Weights of a small GPT-style language model, trained from scratch on English Wikipedia.
Size: 14 layers, width 128, 4 heads of 32, MLP 320 SwiGLU, 3.69M parameters.
Architecture: RMSNorm before each block, rotary positions, no biases in attention or MLP, untied embeddings.
Each number is 128 + 32 x the weight over its row's rms, rounded and kept within 0 to 255. Layers, rows and columns count from 0. The size above them is the row's rms in percent of the matrix's.

# layer 8 attention output, 128x128, rms 0.0638, rows 0-127, columns 96-127
size [ 92  90  96  99  95  82 161  87 102  84 101  92  88 109 106  93  96 104  74 103 103 111  93 101  92 105  98 105 109  94  99  97 106 113  92 111  88  93 100  96 111 122  99  93  87 109 112 106  82 102  85  93 106  95  96 109 109  84  97  91  84 110  91  76 110  98  98 107  97  83 100 104 108  96  99  97  98 120  93  99  97 105  97  95 109 103  87 100  91  84 111  96 105 107  98 107  91 100 100  96 108 116  97 143  92 101  99  94  97 107  92 115  91  86 107  91 106  92 107  91  91  86  85  90  94 112 102 124]
[[ 98 111  89 153 201 131 144 114 144 150 132 136 106 206 134 141 165 139 176  98 133 137 162 221 153 183 124 101 145 210 114  95]
 [117  90  72 105  84  83  83 125 158 203  99 146  87 150 161 156 170 140 154 119 106 109 102 102 164 171 127 164  53 140 120 149]
 [114 135 117 107 124 143 159 153 206 107 115  87 124 107 128 102 149 177 117 114 104 144 156 116 170 178  75 103 100 171 211 182]
 [118 185 140  61 119 159 131 182 106 124  98  87 162 187 169 138 154  82 116  76 169 104 137 124 110 186 126 128 103 123  74 114]
 [ 84 209  50 123  72 116 113 102 134 133 116 107 126 112 153  82 165  56 121 128 120 116 129 103 183  88 131  75 156 144 189 106]
 [ 68 158 140  98  81 176 160 177 116  86 112 100 133 126 155 163 160  95 105 113  91 126 131 133 145 126 111 185 103  93  92 171]
 [160  96 101 124 147 106 163 103 146  79 172 134 159  72 176 141  91 107 114 126 228 144 142  87  84  74 130 139 134 152 185 162]
 [157 122 194 145 148 156 128 149  89 133 142 176  65 102 181 124 177 134  90 104 133 137 107 131 113 156  94  85 157 160  92 178]
 [178 144  70 135 152  78  91 106 168 113  86 153 172 111 154 153 192 192 106 160 134 116 140 109 149 150 151 107 107  78 139 116]
 [134 160 126  70 108 140 144 141 103 104 196 156  80 164 123  61 117 174 156 138 150 125 148 164 186 126 140 107 105 134 131 116]
 [191 155 127 101 129 138  90 161  93 138  71  70 148 143  77 104 124 151 108 149 164 136 120 147 111 165  97 140 170 134  59 120]
 [138 168 170  96 120 171  97 127  78 157 135 106  94  90 153 185 158 168 101 106 110 100  85 134 136 175  63 127 100 166 127 125]
 [129 120 190 116 168 143 106  82 154  35 110 177  97 108 148 135 163  53  91  98  85 116 127 155  73  94 148 137 142 101  97 141]
 [117  85  98 168 161 145 139 206  99 142  91 105 111 170 129 158  90 108  68 133 107 154 100 122 122 141 145 168 156 124 114 158]
 [140 186 125 110 158  85 190 135 144 114 125 133  43 115  68 157 103 108 106 117 124 139 158 154 171 124  96  70  74 191 127 113]
 [137  87 140 153  88  90 207 148 146 120 148 165 112 167 154 123 132 110 143 146 171 176 158 174 126 144 192 236 146 129  81 146]
 [131 100  83 120 113 130 132 125 132 125  96 111 106 175 191 101 107 144 118 113 186 192 114 135 140 144  77 101 122  91  76 144]
 [ 83 132 118 125 161  95 146 157  79  83 134 135 195 176 127 101  60 102 160 156  98 104 172  94 153 117  96 124 117 137 131 109]
 [138 196 135 104 137 122 185 138  76 142  62  78 127 105 144 100  87 125 102 140 149 155 134 147 130 133 129  72 199 123 147 196]
 [173 127 121 165 148 133 133 165  91 117 167 148 102 186 121 123  79 166  62 152 108 135 134 143 152 103 126 111 129  94 116 117]
 [130 104 113 117 164 135 134 151 167 140  81 147 116 183 162  74  90 114 115 106 233 113 145 183 100 174  24 130 107 103 154 126]
 [122 132  70 158 132 150 142 137 135  95 130 119  57 103 128 135 128 137 147 179 116 173 166 119  81 126 140  56 141  98  72 140]
 [139 138  84  58 158  58 174 158 144 132 182 117  88 142 148  90  52 158  98 171 105  81 134  92 119 168  88 138 136 118  80  67]
 [134 100 107  98 122 150  96 118 199  89 184 119 169  95 119 138 112  99 160 121 133 127 111  99  79  95 145 145  68  82 130 131]
 [167 120 215 124 137 148 172 156 169 162  64 118 136 207 103 151 178 123 100 133 146 149 170 117 171 105 131  88 108 137 154  68]
 [136 132 126 110 117 166 136 153 108  79  92 142 156 145 135 128 122 129 178  57 118 147 162 111 133 177 105 118 163 141 129 166]
 [ 82 183 114 165 111 151  89 132 187 115 137  84  98 121  73 159 154 125 101 163  80 123 119 161 151 163 131 115 149 155 159 132]
 [158 109 140  90 156 142  56  85  92 117 159 173 182  39 205  50 144  79 138 161  84 138 124  44 137  73 175 128 108 157  96 125]
 [149 106  91 120 146  74 134  78 135 113 114 115 174 188 204 166 179 123 148 112 144 102 124  73  87 152 143 153 232 165 154 150]
 [ 95 189  84 117 166 124 153  76  86 139  76 179 107 205 113 125 168 124 112 120 173 143 140 126 158 157 136  88 129 130 119 117]
 [136 142  49  93 136  94 204 156 103  70 111 196  88 186 107 105 135 114 139  71 131 105 166 114 117 177 172 123 192 111  97 148]
 [147 138 107 123 122 165  63 132 161 140 107 111 101  73 107 172 144 145 150 190 142 142 175  94 126 144 117 168  93  94  59  87]
 [159 182 224 172 110 154  62  74 140 129 184 158 127  99 180 147  91 174  85 124 124 112 123 147 235 164 149  80 123 149  57 101]
 [148  80 150 181  89 187 161 144  85 146 169  66 103 125 129  60  89 111 140 127 129  64 133 111 108 130 155 132 146 146 107 125]
 [120 171 103 120 136 147 104 135  89 154 142  99 196 144 120 169 147 152 144 159  96 124 104  66 196 163 177 189 189 117 199 112]
 [138  89  90  49 127 139  92 107 118 180 192 139 169 168 135 137 209  97 127 154 124  72  91  57 134 135 116 160 151 119 171 189]
 [160  88  94 152 191 116 172 166 142 137 142  53 135 106 155 162 158 160  97  92 105 141 154 116 150 156  67  64  94 135 150 151]
 [ 79  99  88 109  57 163 127  75 118 126  95 151 151 120 135 136 151  97 142 107 112  94 192  80 106 163 156 122 132 167 134 143]
 [120 168  98 115 137 141 138 171  88 163 120 189  99  81 141  80 134 150 157  89 206  82  91 153 104 151 122 175 136 136 122  43]
 [145  97 157 111  95 145 118 122 120 153 101 132 198 119 105 153 176 110 154 112  82 150 119 120 115 116 182 123 119  84 165 113]
 [152  88 125 186 150 141 130 104 157 126 153 137 152  71 127 160 191 148 134 114  98 170 168  92 134  82 105 139 139  41 171  77]
 [133 110 129 183 136 168 125 197 109  77 129  93 154 104 146 126 205 133 148 136 120 104 168 111  87 111 201 100 122  99 135 109]
 [ 47 173 160 111 113 116 118 118 123 112 146 151 120 108 110 129 108 168 110 160 124 147 150 106 139 121 115 141  70 232  79 147]
 [128 148 110  81 135 144 125 178  86  66 141 125 115 144 150 123 114  90 119 181 152  91 169  96 108 143  99  96 120  66 174 170]
 [131 172 115  85 163 102 152 119 152  97 161 103 141 108 138 133 128  62 184 142  94 144 169 132 134 172 154 109  94  85 127 104]
 [ 73 111 149 124 137  81 124 107 122 164 100 131 145  84 137 151 148 152 160 168  54 144 148 128 112 108 128  85 146 141 161 101]
 [ 69  73 158 101 133 150 120  81 119 143  92 168 171 127  94 134 123  83 143  93 146  74  99 144  43 161 104 156  74 166  62 128]
 [116 164  69  74  74 128 106 134 143  91 120  89 174 113 112 158 153 118 106 108 150  96 114 100  64 100 129 138 105 104 151 131]
 [146 175  67  79 150 159 134 117 159 175 178 148 170 147 110  95 152 148 101 169  97 170 158 161  83 177 109 176 163 127 172 151]
 [172  88 148 114 203 122 175  61  85 162 139 189 151 139 106  93 110  69 155 103 123 110  60 126 158 162  57 113 119 101 141 152]
 [ 76 133 157 161 101 127 196 100 121 204  50 165 122 102 153 102 190 102  74 121 115 204 136 126  91 172 123 163  75 134 188 145]
 [ 93 117 101 134 134 119 124 169 187 133  79 127 143 108 154 115  98 141 151 132  59 108 147 110  63 113  54 150 121 179  77  89]
 [120  57 182 142 122 167 114 101  63 149 136 109 129 126  69 137 141 149 149 108 132  66  20 179  89  48 102 147  66  44 112 114]
 [141 102  98 118 173 137 190 103 147 139  98  96 138 108 136 119 199 130 129 112 131 207  81 120 137 100  84 155 222 160 143 146]
 [181 121  90 102  14 134 113 159 181  77  97 122 117 149 143  96 161 134 157 139 112 174 154 132 116 105 139 141 143 137 185 225]
 [156 121 167 153 183 142  99 169 146 127 100 142 152 105 236 149  60 101 112 169 123  97 145  77 135 176 123 138  77 115  84  91]
 [124 109 132  89 142 133 162 182  78 186 185 121 143 203 105 101 144 158  75 124 105 122 154  83 118 106 138 114 141 101  94 147]
 [162 176 142 132 124  94 107  91  87 120 122 111 111 148 145 137 123  96 107  59 146  58 183 168 138 133 115 110  97  87  76 153]
 [155 196 118 138  93 140 164 118 167 177 148 163 175 133 172 134  88 118 125 149  97  83 102  47 114 100 143 116 119 128  95 140]
 [142 134 165 164 157 202 180 173 132  86 121 122 178  83 167  96 126 118 105 173  94 116 141 134 176 198 125 130 166 133 157 171]
 [126 156 168  72 185 173  89 110 116  96  98 106 155 131 143 121 122  93 159 101 134 154 120 152 116 156 127 143  54 160 102 137]
 [159 179 135 137 167 105 158 155 158 133 116  78 130 131 140  94 187 166 125 162 117  54 121 162  60  55 121 106 139 131  71 129]
 [128  83 193  98 133  88 104 107  90  98 141 120 100 137 109 134 153 168 160 155 141 131 189 105 199 159 112 142 140 175 129 164]
 [159  97 122 154 112 220 160 175 113 119 115  87 153 108  51 127 101 125 148 111 149 156 142 145 117 123  84  66  61 151 183 150]
 [ 73 133 152 124 128 136  68 133 167 110  82 158 169 115 197  93 115 139 125 144  68 131 124 208 146 135 119 103 154 119 141 137]
 [100 177 112 147 111 166 155 118  98 119 120 158 127 132 140 188  87 109 177 144 200 168 152  75 108 141 144 167  77 124 143 119]
 [ 43 143 167  96 110 159  52 149 170 165 121 199 149 163  90 117 138 147 134 112 149 153 133 121  94 124 142  71 148 114 122 166]
 [154  93 159 128 198 172 147 149 107 157  91 120  87 118 190  94 100 125  82 125 176 112 128 101  74  87 212  98 151 116 114 131]
 [ 68  74 133  80 161 110 142 165 108  92  47 163 203  66 133 133 144  91 117  83 147 202  68  89 127 126 125 118  95 163 142 128]
 [156 155  96 139 127 128 118 116 103 137 113 155 106 169 178 156 107 142  58 145 107  95 171 135 102 143  72  88 179 249 148  54]
 [ 72  62 172 162 125  99  76 149 173 147 133 123 158 113  99 158  93  97  79 129 206 159 167 104 156 116 123 151 125  94 134 139]
 [ 78 107 161  73 105 118 154  77 156 103 127 172  94  88 126 132 106 150  79 165 136 157 125 138 153 123 158  90 144 166 106 116]
 [106 200 116 118 115  85 138 205 182 128 129 142  53 102 127  84 153 113 166  71 141  63 146 114 138 112 102 147 127  52 104 195]
 [122 116 117  84 105 138 100 134 153 152 150 122 110 150  85 121  76  96 101 112 105 139 116  74  77 157 162 140  88  83 124 149]
 [141 160 141  86 127 139 162 160  79 143 183  99  76 102 164 133  71 132 106 115 150  97 188 128  99  50 112 122 113  90 137  72]
 [ 70 128 138 155  99 144 138 126 101 109 178 148 209 157 161 182 117  63  87 114 155 132 131 181 177 124 214 158 103 166 179 111]
 [183  82 142 107 166 119 113  96 145 150 128 118 101 118  77 200  97 126  92 126  83 166 127  57 148 153 117 157  91 138 177 169]
 [145 117 106 114 107 166 138  59 134 167 125  91 105 152 165 209 165 149 139 112 180 157 150 149  92 115 111 188 174 136 143 158]
 [117 152 161 183 143 115 113 158 170 176 117 129 152 116 190 142 138  91  61 159 103 116 190 161 173  93 129 114 147 142  95 202]
 [ 72  85 120 199 133  67 101  71 161 151 126 149 169 153 146 155 170 105 105 203  97 203 110  87 111 163 105 144 137 133 151 164]
 [183 130  97 197 184 128 161 121  97 116 121 148 186 160 168 144  89 128 158  66 140 138 123 131 140  50 101 108 183 177 149 181]
 [ 78 110 200  92 141 141 188 114 130 127  74  94 115 141 192 142  93 112 148 135 138 130  69 153 162  75  99 161 138 115 140 142]
 [117 119  86 117 136 121 106 114 137 132 105  78 145 115 165 187 134  84 131 128 147 175  82 104 126 169 147 132 114  96 131 100]
 [166  95 148 169 185  81 122 150  53 179 147 157 138  95 132  72 146 134 179 151 112 151  50 110  96 120 139  67 115 107 175 124]
 [ 78 191 228  49 137 153 182 138 105 143  78 122 118 145  81 129 121  80 186 105 101 104 164 166  92 132 133 127 124 153  92 125]
 [130 124  99 142 186  42 125  67 139 181 109 186  82 132 125  56  74 142 147 128 164 192  80 116 187 155 113 138 127  91 136 129]
 [ 90 176  71 180  95 113 129  85  86 114 133 140 209 145  83 140 156 117  63 111 135  90 122 140 154 129 172 103  93 169 154 112]
 [ 57 151 132 192  95  93 112 131  85 135 144 113 145 130 161 177 145 150 154  85 127  86 163 132 137  91 115 155 155 158 142 112]
 [138 154 181  75 119 184 115  79 164 148 168  79 111 157  88 161 108 122 164 130 141 126 168 168 170 125 192 148 131 123 177 201]
 [170 158 123 143  99 143  66 142 147 119 141 102 106  93 119 161 179  76 131 115  77 125 182  80 106 171 140 129 138 143 124  99]
 [161 129 165 161 111 165 107 170 151 155 121  65 112 117 175 149 186 125 131 206 110 180 151 162  86 157 162 133  83 120  98 205]
 [192 121  81 229 131 159 133 172 110  80 126 137 172 145 101  99 138 109 200 166 159 201 101 158 112 156 114 156  95 152 156  85]
 [114  99 127 173  75 178 161 101 134 115  86 206 124 112 136 152 148 112 124 139 116 103 146  88 153 122 177 103 158  50  84 119]
 [140 120 191  82 106  64  83 119 125 100 126 108 171 153 183  98 160 106 100 113 122 118 101 145 159  66 151 157 185 126 109 122]
 [114 166 164 173 146 160 153  82 165 115  83 199  92 118 122 112 156 193 136 127  58 100 139 123 107 210  85 126 111  91 183 101]
 [204  87 108 172  96 115 113 122 141 157 194 236 111 136 178 103 151 139 139 150 160 138 146 163 100 182 110 130 126 146 121 168]
 [112 136 141 120 120 138  95 147 147 189 122 115 158 118 109 121 212 121 144 160 124 176 124 123 162 147  48 177  74  99 167 173]
 [189 127 129 153 112 122 165 133 103  89 154 157 127 156  84 134 114  98 153  81 143 146  61 105 128 171 146 106  25 137 204 112]
 [131 218 126  62 143  88 105 164 115 143 119 107 141 132  73 127 116 118 127 116 186 141 146 138 143 178 142  77 119 171 205 140]
 [ 95 119 122 144  99 143 186 165  56 132  95 110  83 157 140 207 108  97 144 133 110 128  76 112 112 122 158  73 103 162 190 144]
 [129 135  55  55 159 126 118  96 118 126  38 151 120 138 124 115 144 144 148 135  72  62 137  97 139 176 155 134 155 133 155 138]
 [135 146 184 105 176 122 120  85  34 133 112 131 138 140  68 151 121 163  99 122  90  71 124  69 105 163 166 118  80  84 148  94]
 [150 151 148 149 102  78 169 180 107  95 163 106 141 173 135 173 157 136 124 173  97 146 125 107  91 120 160 140 106 141 110 147]
 [127 167 129  70 121 179 112 118 169 149  65 119 165 107  66 166 102 113 115 127  88 101  80 116 157 105 125 143  14 125 151 130]
 [125 188  84 152 114 106 176 151 127 194 169 148  47 159 102 127 150 120 146 194 148 168 147 128 110  37 120 100 100 143 101 168]
 [125 129 145 101  93 103 121 204 124 186 149 122 153 169 167  86 155  98 157 145  94 134 150 176 148 133  49 163 130 107 108 184]
 [129 133 147 146 158 131 108 108 134  99  82 118 145 136 136 114 142  99 108 106 191 118 149  76 157  97 113 105  81 116  94 151]
 [127 116 198 168 121 157 181 161  69 151 109 144 164 147  86 180 183 168 122 103 176 102 121 102 122 155 130 130 144 135 144  67]
 [177 179 152 170 112 155  62 108 122 120 169 116 127 163 109 143  73 149 146 101 178 118 113  79 127  79 134 153 112 133  74 177]
 [165 132 141 127 124 136  99 184  81 147 161 128  71 115  93  72 120  84  94  96  99 152 117 210 165  98  75 150 100 103 153  72]
 [139 100 218 139  93 141 138 161 180 124  96  99 170  89 109 107  86 166 187 161 169 164 135  69 116  89 122 130 140 213 117 113]
 [110  73  80 138 128 145  89 105 168 107 127 113 132 214 138 145 128 108 183 138  85 181 153  76 117 158 157 121 172 162 109 152]
 [117 166 130 119 127 127 135 141 125 111 141 134 185 141  59 179 141  85 156 141 123 170 113 110 140 112  90  80  80 134  78  98]
 [181 181 151 147  98 174 103  98  78 140 169 107 158 100 148 149  86  82 185 130 118  74 127 165  94 161  68  50 141 121  86 114]
 [ 91 117 122 138 105  82 145 163  88 181 157  89 105  84 106 136 126 224 174 152 209 144 130 129 137 115 195  44 111 152 110 173]
 [ 93 101 134 151 147 105  87 138 140  76 121 117  38 166 142  49 172 176 120 152 167 146 116 132 120 146 103 142 120 119 151 113]
 [108  38  97 132 151 120 142 139  86 139 147 149 153  36 114  63  94 154 139 159 132 144 120  97 164 125  80 108 160 157 103 138]
 [114 117 120 182 155 103 127  59 146 151 122 157 170  82  76 131 130 115 174 106 177  87 130  73 122 129 193  65 174  60  97 106]
 [136 161 121 107  96 173 130 156  73 100  80 140 111  95 112 160 205 108 130 180 119  76 163 137 200 156 146 230 147  75 145  96]
 [159 130 106 174 144 121 140 158  97 112 164 176 126 109 124 168 124 101 138 120 145 169 137 129 145 116  81 105  83  36 118  94]
 [ 97  64  88 132 141 124 130 113 164 113 208 117 134 158 102 127 104  85 144 152  95  34 117  77 171 162  89  86 104 118 123 114]
 [139 134 125 194 132 156 183  84 129  65 143  99 159  71 140 132  82 109 150 137 166 136  86 182 133 140 124 162 157 144 154  86]
 [132 217 163 148 141 166 107  46  55 121 142 119 129 180 145 117 143 118 161 119 113 204 154  82 143 148 134  93 119 125 141 126]
 [146  88 132 119 180 173 151 128 139  47  89  68 170 110 117 135 210 107 129 149 131 113 166 162 141 131 115 126  88  56 144  77]
 [128 115 189  86 147  93  74 151 122 151 141  92 188 156 121 100 119 185 158 110  65  89 107 137 150 167 198 171 101 210  44 129]
 [153  50 185 132 201  70  42  92 105 116  65 155  93 124 138 140  80 164  85  85 175 106 141 146 113  89 119 106 125 132 131 176]
 [112 124 110 112 131 112  98  95 104 180 140 154  98 175 126 148 138  57 152 118 144 195 179 121  80  77  74 145 142  88  73 144]
 [105  87 106 166 150  88 147 152 166 143 154  93 107  83  72 122 121  87 181 120 171 102 152 152 207 108 119 193  61 185 115 161]]